{"n_layer": 9, "d_model": 448, "n_kv_head": 7, "d_mlp": 1792, "norm": "rmsnorm", "init_std_up": 0.0292}
Each number is 128 + 24 x the weight over its row's rms, rounded and kept within 0 to 255. Layers, rows and columns count from 0. Numbers have three digits each. The size before them is the row's rms in percent of the matrix's.

# layer 4 attention output (transposed), 448x448, rms 0.0618, rows 37-63, columns 336-447
114:086084139148152089163099082088160115145168129143091079131113142142151151114113098118122153150117118120135107114110144152130117162129123128118119157108146099094098161157120100124149168153112116164123156153127116164134179118160159136096151150136092146113116074128109145149112144068155109122119106124125077140121117133175143124120153108122
109:128156099150101124104119110086155157102113134083096085149130131078116150142134106136097075088152123108157108115139117125096148131111122125115122145170105146157092125142139136171168126137148106116058112122129126140146162098109097150124113169126133169136126160152112129116128124145171131103098114082083103140120142163136092106122145170144
112:139085170129098116135145118083111136084136154094165172123139096085102122129123098132105161130074070126103130133156113086151098112108155117111135114115112103104102159149132103079148154174121162108112092124138090150120136113154110160138141106093117126130127134118129137144152135121107115065155147119116136103155151160143130114137081096109
105:135136134118137141088159146178125143129124087188095080122132166127144139105102137118153138103145139093103089137133124133126143132112133120104135131072140116103079135145145162141084109054081159175154115147143095081121117149133121070119134146110129140138105104129141116125157106096123132141076137149139099093141084145120105138115165144169
107:159117139130095137119179122142157128117086122108143134148157122145102123133081124169155127089117061093183152119115136095134077175110125130098130186106134129179147091131095166097166137096091139126099180137118109090118108141162105146123133140128129139138119096161142154138112152139145146149115108139142081112131136142133137113124089114091
102:128118125149088113129182111137133086170128153147145105122193124111099156095110134108158105135167096084137147137118077094139072134137089111193114145132150141096136137120149139086143126139152115116097148144084135145154115119169113139147144153146137115136148110100139139154127132153157151137112136147171128132107129096134128115190095142135
102:163115116108099141128189123135114128122146103090040093139143109136171144108154110107150096131088128128119096128182133090141131119116157119122134129175138136161132094139136103163123135163082131125098142131132140120103107160112138121113153136119148077111140197109125122149134178107120127089116089175099136152165090153131166119109145114127
104:085170141148153123136138152133154174082111124089132184102135123135153118133149103136145115123191122152118159130131132098124121149095131177124153088145144116109145089121113181065111109123139155154090178144143125148086072172148116145118126169139130118101136133108130126146158111170139115145107104124129085116121110105090151139101121096134
109:163090089091146133116110147121115144129133131129147095127129149104130145133100129114106087099123127136164106135107144133090161112161136131099124091205116179159115132144134131147134156102120147082113144119135092140118159147129102114175131141110136126110090103114056094117105151110161141134121114155109132129124117112152142088152147079112
106:086127111105123128136138127116147163172116160137111123096158146154135123125083182097151133131114201138165119146156113106137136124136120135162089153124122131132144105185129156135152117099128101139126120130123086109152154096099081155173147134167092162153171089132149169099116080172151106102105135086124119152117127110110113139086109099089
114:177164180118119121115132153153150147176148097119127101118144098127101138158186137148134111126105070126158090083119125113123146104088142134121114122155110160129106115125106131133144153160115122166102131116156143106118127123133146171119129084124122161092128129110096137147118119139157136120130182157126091148137111133123174109146134074145
105:138166160127107122087099174086110123151132129127085118093093106128137120158146126115140144155161135168127144159134131145162140153138115111095133154151154084115065117110154136145115081110121132142065120154128117135101140121130155118160146101101101121128122127110124108159111138117130156091104083146131084107162146130139136133123115129135
112:107141153120117158142165149125131106160157128185148113133108135133140139128135100122159137092144150134172145103137103139108143098143134125144092105088138165120161109103122146126144097155139113071128133121145085159132118159140135118118103169145149095169089128185155096118114115144155120140126116149145129130148181105163161123146167142132
110:128103155135154124115137135149110123121161105159104133133111105115133151124156089111139099114108140107101147133099135135134143142092142119096115135100123121116136110149132165145148091161121126114154108105144131118101129102116132110127129137117124139125098106133125150119108109145101120109146141157094099130115122134151088153123115145100
107:141118151131146129096140097067119158118146102126120149162145137085093158141109146107145102127169099078106147120089107126145164152125115126124172124102174163152096149119100129146157135156114120120121089114141142131176122122127136136140157100149160132117164109113122117160141146120137138108146101120164135116134179097152150106150098140124
105:156122129135185141128161134118140125137129136094098107067110156129126125093148106099139105116125121102136126128099173099156135155105171145078108099182153099144151135119117150122154119131132162127105169114141126072134113143135157164119147090108100158150130103147114133117131132161088108100107102104137131152121080128136149132144135119087
108:125139114110124136116121141141152129116166124111169175084159126094145092089141107140132145158101096117135124091117104120085154116070145112164146115117132125123132114141110090127143089126153174092139084111118112127140107149167112117151140110143116145117122113143108111150112107150178133116121124151103121159152132108136125127132122119089
108:099135094123135090151125131137119150097097119122115093149153129108131158156102135083101137086093075114150145110172109136117147150112162083138116132122110136143097121150084140087130146115104104134130102079120095115139117144130110118128132135120120149113125117109109129135153115139130136107150127129105129099125123122118153087161104102117
116:099134102155152178171154118095087157122139127108122135146089116120152136116132100114139069139095106121069149104087106115146120119149112093170151080121085124100078138178164144115163104108108095132148100139135124119123166145096116105092137123143126151130156170142085102120095099138150126115131136085130139081164165093116136124164117159151
115:157141082161142134140117091113148154128113140136087139117112142115072134103135104114094143128130136182108101122142153131128142120112112150101135136082137134102050149128145144142133137143081111118144156119137144159129112113155165113083125146105114114113129082181120124123126131143120127135136124130074119107163093139138120107092121142152
105:117131142128107116132168123154154125098125115112132146114103121144139141103125116130092132098156165182117160127136113073061145086158167124113128105136159141151189119139126104137100115146113114146109111095132093144132102186131151153122142148102124158123099170088156087137140099105116095144127174177144162133147141104152190111143148111118
117:151124150092150094131107117117129163124102113134152097121101110107148146144126111127113159146147175128122152113089133106162117053131148072133126130142063138150090120122182082138145125141120151106103127109149106141160167147126123138113089108131149130105107164148174082099122113144158125140089130142111098114172106165117088114099127150138
112:184139099113090101147122100137135145125138136154131106136120116140104125093117133113122086108145129117146111126143135141110135133123145122129172121111108165126083133092098137129155114146082136151104142104142127081141144118122094134153131080096122093127138119115110123115135111153124149082129175153097151110168132162150141129127158152168
108:100164087166137162156116150122093157125112070109128189133101120118130122099121145110152138116069140110123124076147145114105095133105149129158122129115099102144184101198111104101110175140082143116117120105152108130119088153085102151141153153157128136098194159134100111100110138132112105136145131129146114129141059115154114111136126113124
112:139106144153110146079138158156114123137137137124118108119138122153153166123132152152092139111135120083113096101176113172155130139134127113157121088133142121142121069123135170106172136131150147103151173129114126108138105126129091138121116121150141124126161184095114108089102137126190149105126126141140131094077121110127095098123118147085
106:119130134136131172135130084154076125176123158065165136114176142090122169133097135134133178148148118123157108133162144143138170074094104142122125148155143124083136143145131133131105120131107164114131153133119108141166100160186163102108149094119161104149097117168135124133130111138126108105137154062132129136148117123117141131130126130117
110:149121134158138140141179134076213159114073110140098155098112176133127116127115115119121118122110111167150124153122128113123088107082154140101118103084123125136104156145059160137170130128122107112097159133104155119132119131155146132154134102128107103106108135093103136129114147145132124159123162126125141107161110112124137088109122129135
# layer 4 attention value, 448x448, rms 0.0774, rows 38-63, columns 336-447
096:141111124146153135107108136107078126125130141129088155134099068132110167127071118117149155123150124123116174157127148159134105089170108148148134087153137133125141203104143109158145109131090116165112128093108111083107118107150133132124114138103145106110120109120149075135127143167148096122095131169095104148173119096144159102145148097132
097:134132130110095071145102107138139125116164130141129159106170109133116129143145162131114119094135154159112102100091120128141142181089151115143122125137108100124118085153082118183152141107124118143117126127080136133157168105098125130164093141079101100141130158184119125119162141093160144073084103126118174183130148151145169123081126176142
093:108119104104184148186138123104121125106109128147133131160080166100128128076133133160137127142111155117092091147100134152098131156138134111172151144123151157108165125118103121125117133140165127113118111131116124123094160129129140103114123142152138127098128168126128125116126121144127147136149130165088113121096103151113084133153118098143
100:108135131154124130137073141136119082151121135126119071118146153129163154149137148122104094123124126132157123140124138100105116133147093134118093103128152099117131109097082113146134138129110113122074098124081163127100135129136111112126099106081095123156099091152105121165144113089125125126124114134130144058131102185113106126105120119128
096:100113099150091153121098111149135087183137090096163147151099101152162115136132123117115135127112122154100113117154145123116183138152109106136120116102139184122179145158158166102141126095107109135132140142143127117113161134142164088141089110122104117115121097151105129108124125144151146120151132118131111111106173108126055149174083126112
093:098110141141175107106110151134148151151067187118134116159120177128154211098123156151138156164122110114166131143144127121085132114119074211147107153175090143087164090117142152116113097171126116109112123154129132141123109103098116125127111162138141125140155134100108084094102109131132112183131123134105126144148157123118137163154176117132
092:131132109139139165096126124100134078115122167092079169106166133120144104113122196111126113135133114129164120074123104128145170145167132157125134175081140141113150101164120126117130146143158121150143124151150188144142114146133084144122151152105130120118081105101110155108154135163142117132139140114144174145125166120170123087173107139155
096:127126136159136137127094133123116131151106164108132170104106115132182132112101125139116121139130173088157129183148113142145146160106125116113100155111173130114189114032142141154124116146105148129139113131162117160141140127167111157095128153132138117134109112093162165111096143190148150103116131124120110115127108086098113119141115168165
094:139125133122100116106127125158099112178078115115132158084153145071097134140152154112126114135150134117140116123146168118129100103103136098105103138129148096126126153176135173162109119106097140128059144124202107118124124145159161124168110139115136100146114119083134163132143080089112172094160115132091090145116140102127133148093195123175
101:152156185144124182134134170087085147132136156123084152068127127087171128140139141142111138135154103125126121151103121130114160134135143165141156150139119181156150132126135123152125169183116140125143110150115121115111125086140141125145134155181144097134108114111131136090143124153112134146102097101147136105153161098130138154145109171182
092:109116134102114098080153184114164147072116122088093126145131126128146165130077126139204122106150128133125115147113128102180116154184138122150135128108143111090122125131105149154124147129119102049117098099161124085109119170105076115126157101139126114134153136110133151124108152191121150127163110141147138138119143103115124141093101128108
100:149106132112142149126150153093136143146131129151097097097123161095176166079135072151125142123130106137089151149104132096125093112148166128142168177122126147139128161109129137084084094106123120122144091115144123124125116160166148141102163165128129110101097147126158124140130114112135131133101140157145122137087134125120111114140125126132
095:104131116145161169141106095099095122134125109140109155104137151139114121101047123143132112155111195136152125134126148126081121137135132132161117107130158125162098132131116087109131122125126105125146118144137148139132154145099107138150158136197123134119184118144120131107070163143133147137101150179139155120133112131108071153094133112147
097:108129120133112122092096095142115144143108105090149127131131158149173119125076118104100146073101091118167143149099083171136145129159141131116118127129126066102164106132119111158104117129122090120157119092121133133104122158111147123165142130113115136133139105086112134093125164099127117118110113136162113126153125130145098116124078077156
092:139122136096196090126167177130130089120076168191146124145144127135151137109178131115144135199132134152126129135111132085143171087159150159119120183129119148091109131139144156089121135126175122123123128129111115123144105134141191126117144129168160129141117115151179148121149112151094119176112131097126163086123093159131187097159143159104
092:141175154114102106119112125133141137134135095124075150198122137134132114114144132116172140132133121160120117106125115103152119126120125086066099159135109119147156132090121158104135124119122108169130149108114163137123145089130122103165088170152121103161128129147103137143122131129177184125122138150116121094161044130106153096152151147136
105:135142093137114149123109159130162072119184129138103144122158125116110129104171132129122122137142108165120117120086103145126135092123137148120142152148129112104113134085108134117076088119160112154136173128117121170124132117119152136109134153105125106131158120117129111117173118118135157083170119111131133151138119110090122122122150113161
102:174150101129123107097110118108100093129129192108127165103165134128124135162131126102127145143117109091109089117143113066134131167114158128119149131156114123130118114117125180128146095119117122147130153124111118140154110100156107156125097101142141122114116151122118132171134156137118095091077130117103107091167149134135130104105150151102
100:115120166114133121132144156131133125102143153128104118151151150135103145131122080130136131174117119093142132131134162135175140134118124136083111140128165170148121152138156114153114097106140125131103089142119126152145106097118138154108114140182208122110121099115118113100134115118141103125104155120134135134165140101134137124167150122119
093:129120117154146133113171144092154130166090113080130150123153059135166097086111108154139126086119147093121119120094103164131120124123128120121115089155081135090122127140118157111107128106108106131125138152155168093095107104088132146119158141127094180109093143141131133118093131139143101142103125098140170112120110113089157135139150129125
103:124121099103133090122162136132085176109110107106133169085174086125114135100123123107089144115119141118114135156124114107103096096099136107156152068146133167142152113102147108141108155142123161103154131134118100090134203123127117150138126154140129108126126158144155137145124114161123177124116121114094142148130156124099121151143128133133
097:133105151122127139094085154142141154112104143105148118141121102107114122157165096095122087105136146162146167128087115104131121159088132140111159111094128118170137150111119115099126069111120080134093105172133130127124095127111131127156148106115153095136154145110152168136129103148117108078128091172098149093146107164115149070151130127168
100:122148168144075141136107120117144111179159122140122117112140157158121131121161141121167135174110102114160098053127127138140126152131101163136137140140126128141166089173142126174131161143149134093117168111148140109116174133133092113103088140135150125075090111145109120170137157089130141117130134121089129131165164098147147074107099123137
094:153126098124107174139114123136127112133112179137159098135121155148076128123133102108118143095135147087128109094140106096164093125081148111102123091149155115113114130109104146082144123092146096111137142137110109152096120130104134143156152124110109129131102118133138148119136158139127142153139115114090173111103160083145146116137131122138
095:065144163125150172083142165156112129126114100181098108155175137120119123172151137120129167129088172121112117157139133116122137142148152075156125073107131141151079154103124126135109090116118124153164087148118147146122147134102152134104116146131095114143090137148136130122126115118114125111138131108101153094164111070135144126154131101137
092:119096067138105145104099122122147147143112112145131120140121129152137134081126100113137154108139131110140129099101141137128121149107137122086117087128147144115144126109105116139143111099193097123129135165167143129153106182087109162151156139128163132111125067087104142152148113115131144141143121138150124128161131105145142177091150144145
# layer 4 attention query, 448x448, rms 0.0612, rows 64-99, columns 336-447
096:097131157126122104095126176115069106157164134082125140141144110151142140096137138164166139077120132144104081161095169081095119112133139174109123129135107119106128154133161101082143134095109089130155092155099165105121108145125093141156159092110120100103097141181109145150102105067148111111119130140173105126130133118138160114141123130096
091:106124129152072146090164130171097113143132149150153118110115116130143116094133159159157138117132120134168114118104138121098135126124141113144156127096123112145101133065127087123127125120115139124162118133104122180148126165177140157106142140076115115131150181139135152165137119131136099124112126123148109108129175090105135152151136137129
087:159130143143145108136100135106133129044114143121091118137136114096105182146112123135149120096107135096126074130150129112121138141114127108125089066140117088067170110130116136116142168150180140135142110084145150089132084123140120131135100138131163123115099140125128184132144131122136141127123120173111140148119098156084167128145159120120
089:174110108082144137106106156104150082119116126151088115135177134124120143129085124128091117132138118162154172156155148144203096131102162115154186129089104126127099102123159165136116140173135147145123137107157079123155112105120133094149105139170082117140147140102120090109139102135095081144124104131114110117140117122140114142087133142159
092:168111150059154140099110130108136129144091138165094142139133115115074164149103144086110122118129110111158120176134139133121157108106175131120153166109116108136168142137104159107138123171123087143037103151139140122120123121159177094140137122151082140125105125176172131083132095125144130160125147135113164109129111146163054128127140124136
087:130141123140114149110146168087101133125105151081078126110127142113178153098119096114143151105102177152114144136094108135058113123131140200150165081110086118110156104150141174149104100124144126106116136138147188088110139133155190151127134156148119101119120125113153164110171143126146153141105135117097116114113120107205109071138075110118
093:141117130130081104133145086104159095163097134123108128111132104096117126114089112119087105140139115127105100132122084127162142085113140127140094114145127133141147074129151097128121068118113097110124111086095129136139129141154148101115121124144129155159114134138147143157138072144154156106114120139136120171076125142102114100148173101135
094:097135149146108115114125185149124153134137132138132134120125109128164110112132131144153125118122140101129125105149150148127119108103061164113118141120156120123142113139147126127146125137155143128155143118124125128112119153161118126070159126146139098102175096135107145182143165182154133117126114147126147158122172123132128159134132102137
094:130105180130108162104175133130153127123091122171161113110141153163108111132118168156140124145135063137162148097140149123124142082089115139163141139089159154089142142087120122152076096131129118119145138139108105106127114145151114087134108071105094119096125114116163086071111142107163142166163171180166129153133143152134100146158141094144
092:168159090102124156132109143084144134107092134108109136166127129102100139144146137127125149096129152185131125142129101117118158153116104124109073094132093113111140157127109202164116132097079125151131102101096205100135143136103117132135140134119120163159132110104108139132119128176110122113151156130088135171162143100117157121150127140147
095:100097104141101151136125126132178114156134114137131135110123125135131093144123138193113129126079101083117091118150108114081132124127106149099153136164141137114103147151149117150129094113152098117121141100159112137086153119146127128120119117112107120118141157176065093116132113131109104123103184102152152123085145160134136172099099136137
092:119132132152112131165076143093098146115109121101099142133051116120098135129181098100155127132124121184133192132143150108134109081133170090123110130150132144105067124118157159128141167131173160116104101107130164115172157154134081161125160119134120082103095157098158121127134145133117119086108105135112137130119130151113127126194119200142
096:114118105117134145086125130135142139168144091108154131170125161131132096145115102159114133160163099117099132128130078177136130136109139157085165102146099122162169123169177130130096147101170081110165115160163140123115142082104122156142090204113148101113132115106133143077149111124131112129111093085076099137074139175141097094182139146100
095:136100154161100129094149161129171165125136144145133152113149125141150126135123150116127079147091145111142099101187141119133128135107120145122156121130128143081113157115126131098031119125166149076155108086154121172089120134118162144160089123124124093143150104112086115107129178143125114105101078108120155110116118136115132142090081092134
094:115102134150107132145102108137130149171175100105138123151139119127133130156087121107090138146097142096115143133126140140117128087145128112088154138142163137116133096155113105116176136099140137150131187138156081141152129119132131167154173155108119140156124157142151134125147151127127102128087141115140146104149110108140120177103112168139
096:139162142124148158121147088132125093139129071171121117142136141121148125109105154186103116149077108096115116122150117108148153165099143138150106170118109137098092156146126128158114092082156118101115110131149160112101149146125118143118116146081077146146165094125129133101101148106131131111152154110148146135143109131167144146121148102102
108:157119153125170115179096145111125143093100137166115130159124121112074133135130125092127118119163101171172146150119118112180131143069101145150102143112135160155140098127097123145104230130148118175073139121127151099149110097125092110156165117180118120141107112134133140151133118147138123136150088113157108155123113114123136073139109114151
103:141126103149142109178133129124125173129145142123138156104137125124114148108099154133155106116179118100108142136119123156184155087124129131157098133179102119146114116162130126123179144150114124125094146151110124150141112120094151144147141175108063162106146161178144107122137131120127129109130131086152113130132119152113150139099109107142
103:138097087138096085093149122172120134100130109134110114102117113083100138117086151158124119111094132119129086133121124120145112121135139097113113133109135131121128125129132130104158106157158136128144082124154074132101155133131158163132113113171140139121158100124150116113148130156085114146166080095128119167135133122104109156145132130137
110:138118168119118110129140115186147132153110153114118103130087143178142155181112136089153171189120104107117146146162106143123169137097151133117155118125120152103140135087095114071094110144106114097150129147150171112097160144094158154098151128092107123137150138098121148093113130142135119130112142113138115093115165084164161130122095119102
105:133150122188105130152140125142126120169099147117150127080115146142181110138123130166085145132147147154113108119154104137143126148176106172087120165121171124162175103104141097147120142151110116106139138132128145150139125132145138100124132162112112145088135145172132119110127148110120114096131135118142147145118156139127134136152107127144
105:066077112163159111082143115162113114118124151125079159183108145125110120141131119123136108108144170107163139116133121104085160114093097099151110112145134148111151142135163185106126160108114141162129112163164121118115130113122110143144098163114099162095093132105128117114132109110101125145167168100105152124092153096146111109161143108142
110:123165083145096101104135144156120143130136155139145151119142135168156130073122113134113148140133138122111127078173140121163134110107129134127169095140123136109141133153155106144134118140179136089118118093126125136141140122121136176080124081115136101135127088137115125149159108112114124115109085107144131107151167141150117180105110139140
110:141146124128100112143118166136126116105136161130147140145151150129112122101121144097135119133137135088128083137103120122133151121127104112134149093154099135124108173135150152128121123181138111116165156121154164136113121138136143122107113158166119141093105178121132127161131116064109146117121098113140097124112126127170153132150107097117
111:117136115138127132123177144114110112075108099137069132109114082084147151135120115169112105128162111141118116148115125140105101126157135164118137138154114113147118132144125119141138130109081120185130157080120128127091112083152127168121125142092146144116084114075086163155129119181180143119148140132127111162148134147132094100151139117113
105:167140095161104158122117135141139163135122150121142156092097119125106135084152171138127102139149139157124112117103097096151128097113130112136116111100161141134158090179138114135113138091098162175100117114114145102099167101147176122116122143126114151163133108134121121113105134158118136134123114157124082108107137133140112118136136153106
107:125130130138102133119086078108121164122110128120154130137142102145142125142166164121145132143097127134108099138156107153083138176116110102094088115128101118099088126115123169124135162137106104112133139140154162124118128122104152128134163112154157115106131125122133121153127170080122156113065078091145083134117154087133094178115150116144
111:141115107143148164151086153145152144141154148100108093114107184119138136138142086089130182129116151121131161108189086132095107133118120137158124118138174149127097147115107140146119126117099099090121137134121167148165127170137143110155113134122111158123075110121118137141151116115118127125102120105115132159141136129098168130128140138091
110:164085097084114176101064133128115092168126141122147083145162111125162100120141128136155117110087099134127121120158147096112154110099138135113106108153137106169139109154096150156162141103137084129136126170140131134135095117100122131147156105120104119122147111132099140153136125111141093150094112131152137169150144175126148119141149066110
109:148102155125127111139159125110131130136128115162140153117127111135153106152110168144159132160106114109127136113132143124120151143139150093186130115123076126157071120145126078165131121072099140151135118127129086138097072173102106145141097128135162141161086148166076104151111141138111182143078160133113130075124101117166169160112098166128
109:161128146153143102147123109146112099123116134129133128152116160159137129101120140140120135122144160126146126091128110153129116164166142105132129133178153118098110126091120147149130128127152175126138121174133094124137167137137165109091132152135153122100179125131084120150143160147072101128136129150122136161128139121100089113118095111162
113:133115148102103148087164142136071110124119106106142139098140130097124128108171081155116087161127156165128201094133147131096128069098116178097108133110157141133169138075186130091129168110143124121175149108114091092155124124133112110120121140125132108150107120159130155140115129141144109145076103098138121107153154177117132116129163081152
093:179124125103137121125134124127138149113094097148119152140095130132118149095117115127110158137155110153113155101131136120099164146141177116126158120132118112106135137093146140139135122111132105116112158157131133109119121103121111169154092121078077142132140153105121164079151122099133162141092143140145141078128099168159120119099133144101
093:148092145106151115103125117100107114132113126148143148114111105106121147109168133138085127136115118146133178123161140127153139134134127176130114113174119108125158142124072183100112169123097104133111152143185179121087131130137122120131124107097115157149064131132146125099138102126148132156106066107147111127150105164120127140139097113124
097:092152131208122126142128136136117137149128129134142124114089104134114124134105170161161137144133124129108128144099148131138123161156141149095169135098074111127129100130139114121125115102157165166117100131104102167100156141115137131126125106147138107116108118119136142123142108133112123117116157104163135121124137140138154131175116139083
094:147140109199112128117134169157087147135156145128124076087102130161159122134092157132153099131139128058105125136138160095146135119125111131165098119141160143127105132148164071101140150128127122102134112109102138141130140143106144132105124160150170129124148113118131097133087149146164134139134170114150113123094183142126129163141148113097
# layer 4 attention key, 448x448, rms 0.0626, rows 64-99, columns 336-447
085:167137176150107153186137141088095122148088144159123082127172158122146137161119156159115145154123137120128151058154135152111142129111124162105115152121166115090099140111115155125132107114141139133184152096113140067113104135122137113139136149175081128166147118110131107132137124157100104109169119123113136079129095153142116099099151146105
087:130136146182118138130180090141168098115130116117136165096172136114091118169119148159122162133143167113167109109118131127092123129161113136114124162102135145139091138083187153146178125139131137107135106133138169080114152083105138146162121146140140127118108134156139104086153135157101114081116124112147147157176131145147163145147164149122
087:104123126108172134123107158133068139125096125166167118182125133178135135134141097147136107130122111112152146142120126133098114112156131098136159117171124149140099106147132076101133135114130136161150133078125186169167154124134094151116113095117091142118163109139126101092107145147131144154131102103175117136127131130183128109152112136162
086:123126127122167135086094135140143150115158158106102077126111137122137149137134119144139178107139130069126157183088103127112144127134104154096125100131160144120141152117117182119184172092113168136128146105124147128144108131151068150128131056122165110138138153096133118151119171133145146122123140099110143136137110123116130155145110145113
086:134132098134160166135098099132133170094126121115115134176091096120160145105105108102125152129176080156130165172105104105124076112126141119144118106114130120105120159112091155080113158133125143126116124089123110123126121119170131112055159152125095118136161112090158075192143144118149132171139137167118121150145132105136114136104090145133
084:142127110129118118135114102090132156075132152167127147157143103119094134109104125143164148136128105100132133151094173164160104095118105127111120106126139101144112160109127117108102099146143108047121133153110128174111161132132154134134119114160155131164137149145138095163101120134131133121145158143147158129152116146123111099148099151092
092:112106100154086145102119119104135127148163103132118109172117171128108108101168120119089127132138119114142110152108178120142118150105146135114108155140077134141142150149111144125089169154149106120173123131096143091132120117106118139170122138103111110112145141148122110137094127107129100154187145146095153121127137118068151100098105138140
089:124178147102154113064125087127156149160140100108131171103112165082116165138145130121145140129128141120138163122125154146105119134121156157110109149138082095114144135155157163083138152115140137149117148131146104148159116106120126119110106140119117140113147120138125138105133115158125156140168087082124144167175159169122159144129151129150
094:122127124094138131199150094120150137101125134116158164157116157116147144066112090092192133116119118122145163148108100075073132138136143143112150104063116139097114117153173110122145105152118133155164143095108127160115119092136148131135114123091130154082095157121153137088153160102129090132078136081130141127126121125149080114123102169110
082:100153087095167099115119141154153175119106163185157120143165111092150147089163121125134096105130095146098169120116121113149125091094126115129091111167159095111151119130147179077102141153136145120093143099141131167078152141111118125086134184149151111127120118142122138159105112097130151148107087134164142175126109150127105111123116132154
089:161168139119134137072107125137139081136116129148130135124158151143122135138126178122121121089149167155106173146138159091155148148145148118141149136156142139133103146151133165126118130145106175117115159153113178106097153143160124170134176166116138121142111118106120151088136153160141173131123129108143114120086116097111125152104145117112
093:093115112122142118108105113104123088190132133145120119134142131106093164143144113109136127094077099111103150126135116103116143099134143125052120144154145142169100046120131137090141110169149152129163173131122125123079150093143050117112157138137131141138108139121111134179146121148097127116144107127106160129139154114127097133107140151119
096:140125118126111096095151136180098146067125142164100140151150142132164088110154115138141131101135118088109121147178113164164131122121135092121134131153165113122122177151094162119124096127159164140133138097109137137136166143119163127114139086153135124136131122111121104139141108106127157133132155143135156150122156121085107104097189114158
104:121120121112146122130136119133125155121156096145133117162129181125187111143135142157116144191126137158091109160101119105159112172138100110154126133136156163083146120147121148147122146103164132101094126157112133122117103133092151148124130115060135107147113134106161117091101090127136137142128107149161122137105130169110115160119129133106
092:146152086119133112099127101106120089172115133157130118085145128182137090144053131123141109133110143158097105120102120128120114173061055159094157167113114162165095123122137126139111118098114100154117107085133120122107128120139151085121165121158110122112103123091133098090115141143139148170192133156134173120153131123126092154149122130131
096:119116102138161124115099122136104103097116097105163124158149125108141114134133107153174126095137122159103168117118090126178130130094130154120059115182118108079125118154118076136168185109115092142157160088143158135144127154124152125137095145139114126128138104128141125131122122118116117125097139107178109160109122126151064154142131137151
093:173111087124113081154103177142092158104124144152126099157165158131149120122117128155163128140126161101124090157100103145136119147130110151134096137172160125131143125134083110124140148134065137139163138108141127106145143126102085128095123125103100097141142153091101128124153116101110151123171115145135124163133108138122098105108129135109
097:085129110130113113111104136112126107111071123139129134141133138185104147145100124138175076141119135132120134148100084097112120183152169090130126128127105141115127114164118149157112144120088124138118120097118128122136127100105115078134173139148073119132132093126141112124112118114120159167163131176122144150111132117137085124109107119136
108:151141154100123107128149155172136163139120130110123115134132133126121168157140147127114137167157125100116152116121161084119171135124076141165149112139120127171107146095114149121120164164103083114125165138161156119151121128116172152134091126089135118147074123095150125107120176090165126139125139149138130127127102118161113120110103130129
104:132137138099121132166131138150135188060137122105114123122096095125148123110128100115101137163108142150121158111170093161129154120131129171128120117110130086106107141123150143127150115139136088120143088147135126144164101145144128075132119131138125088080130131111128108081115134098153069117172171145147097158149117124183125125155104112090
098:123107128176145152177137155117154116136107117101147135125127133083109134153116159127136124120107133134141157090143134150103116125114145126112128178126145132128173094124154122126093133172089137106080095113156154096173121138153098126168135078118146179086101140129127112122123151101125140127161153148127126128148134133159105139104134138091
102:077132136098128172147149112098095159121074120128130117127145104136145112129132188149121117112099078102128150139126158102116136113099128132127135162155111132108168148129085093137092133111135121139094088145148129158087137136140127162113158105141100143147120128152126121156142129168138152119139124097119178107154113160159098147139141108121
108:162118130142146148102126136131118163133109152106133167130125160125130142083096191103133129197106130124118112119155111091087174154145104126144164108103144089115111115138158162129186104124126095116142142114092128128159129139122120143168111177127128138090134122093112149078115126094151145153122124121161131072141098147132164118099099140115
106:073157183099131114128148118156129093147076098130160126111135116149111152122121131121117128130126113075122098152104130097170125131124160144128123131091129163136118103114144085120144128160113122129096162121156157100127115133081131142114144143143111106130174105153091168142141097131108134121116170095162130142094133119147107148133133139112
106:130115107091095119128104118107124111128116145114133138138142129112114165134113100138134139103140143092144145121094129157136093102145165164152164135108082147154089109145164127131169127108141172124091138115107097094137154162162161136169114131132146161121093114169125138145169123092114138156112097130140147117146136167120094068143131155115
107:128137172152122092130092095139119119091155140118180148109127147156124114129145138120116100105107143142118137137087181104100091131144117126105137111117110129155131113180114123151136080123095164089138192093114142127157108119141151137124119126140111148103083107150116111158129139132131095115123102121108122147174120143158132088148136137125
113:159110123127141151148149127138144135124098138129139148126120133155161127113084169065141133191114112140143116132118142124087147163170111113156124136125135145139163146140172156133177117182152093091125137124092100145113144151125148098120107082146112097072131115078114145104131129109099144150147102129128167176093133127185139164124140113084
108:172169168174139104091099094125119180172140112087119153132138157142090143146083121135130136169122112154100131126122154166142183121138133161117145169113133142129165111117124146051106144130163118151111105168127153140136144150117058152128149152140119114128105125111147113131154118135122104119124154135144108142124153128123193144094149087093
104:126100145116081132092136129140134120132123106145149097159129145107139146092136122149121119111150151093147137140126126120129098090134153115110148123093120079074131133098127106106145125131055120126100175172089132110157130131117153148137126108160103108074143098159132120130120108128110126132101116154124137078151125112155102116173156151146
106:124146123139129153154131138121095098121132175134119162115161149130175119139144129137160099140103139127113117126137143081119127118117112145168140132093143083148109100139168100129165073125111104103147132146141168157134172127111176125148101140145128159102127138168090167154127156126147131140150105150160093137161140116095161112130098119096
105:109149136147137122137125108103108138109143127086147147107121138114141128170093125127130120087155106098132148095120113149095130101111087095186147156151144136130162171090139081169114113120121087142142161145174130158114136104152136130127209139125097130105152140093135124161075134157130139120148133101138070140114166134161156123164075082110
111:151061123098085127109092158127075167136160122150122115120138132102149163088143136099116111136168144134119155132090131125163140130132098075135152130122121147146121130159115139126106160083112139145160144136082122091127116114170098153092117113128155157129124097128158148156127101104133155147099135129143138117125169110133117149104147156166
091:113148143084128129153072141139134176140102145138182102140141119087094133107122129169131135086126113108102151097152148166108153128160175155088139104124107139123132109147137157153106140164112100127164118080084126121137178137112139121071135100168129111106106110170127145103129102131187120113127127120125193113153131147118122110165129133162
078:135113082086103120139158137143115161150131118115115160107132148144118144129119129090137141104110148103132101090107102168141088132108179115100119120064101139147127159133099131107135109144155092133152142101139123154131069111092096123108079119152164120081121121145136135143126150105130094134186201107108129102161079094131084133078146122103
091:143109171169107094099129104126140128102126118113105165118144127153076080141182155137129107132115122111117166120177134122159126134138135096130168135132148129163122118098126137122109120177134093087100115153115144121121184115123111156144144118151114133099135131119140134106161075119111076083094101116158173169123135167135123135144125167141
091:151127185157126128076106122075129105117152151134078139122145162105137148181078129178137153114152184158119118143143165135093105191104136143112166182153152118133155148149138130100119121102140124144123151159145166062133138134135123111156097116113109103107105127154133126104119161151130083122115120174117117152129170152132135097145158120129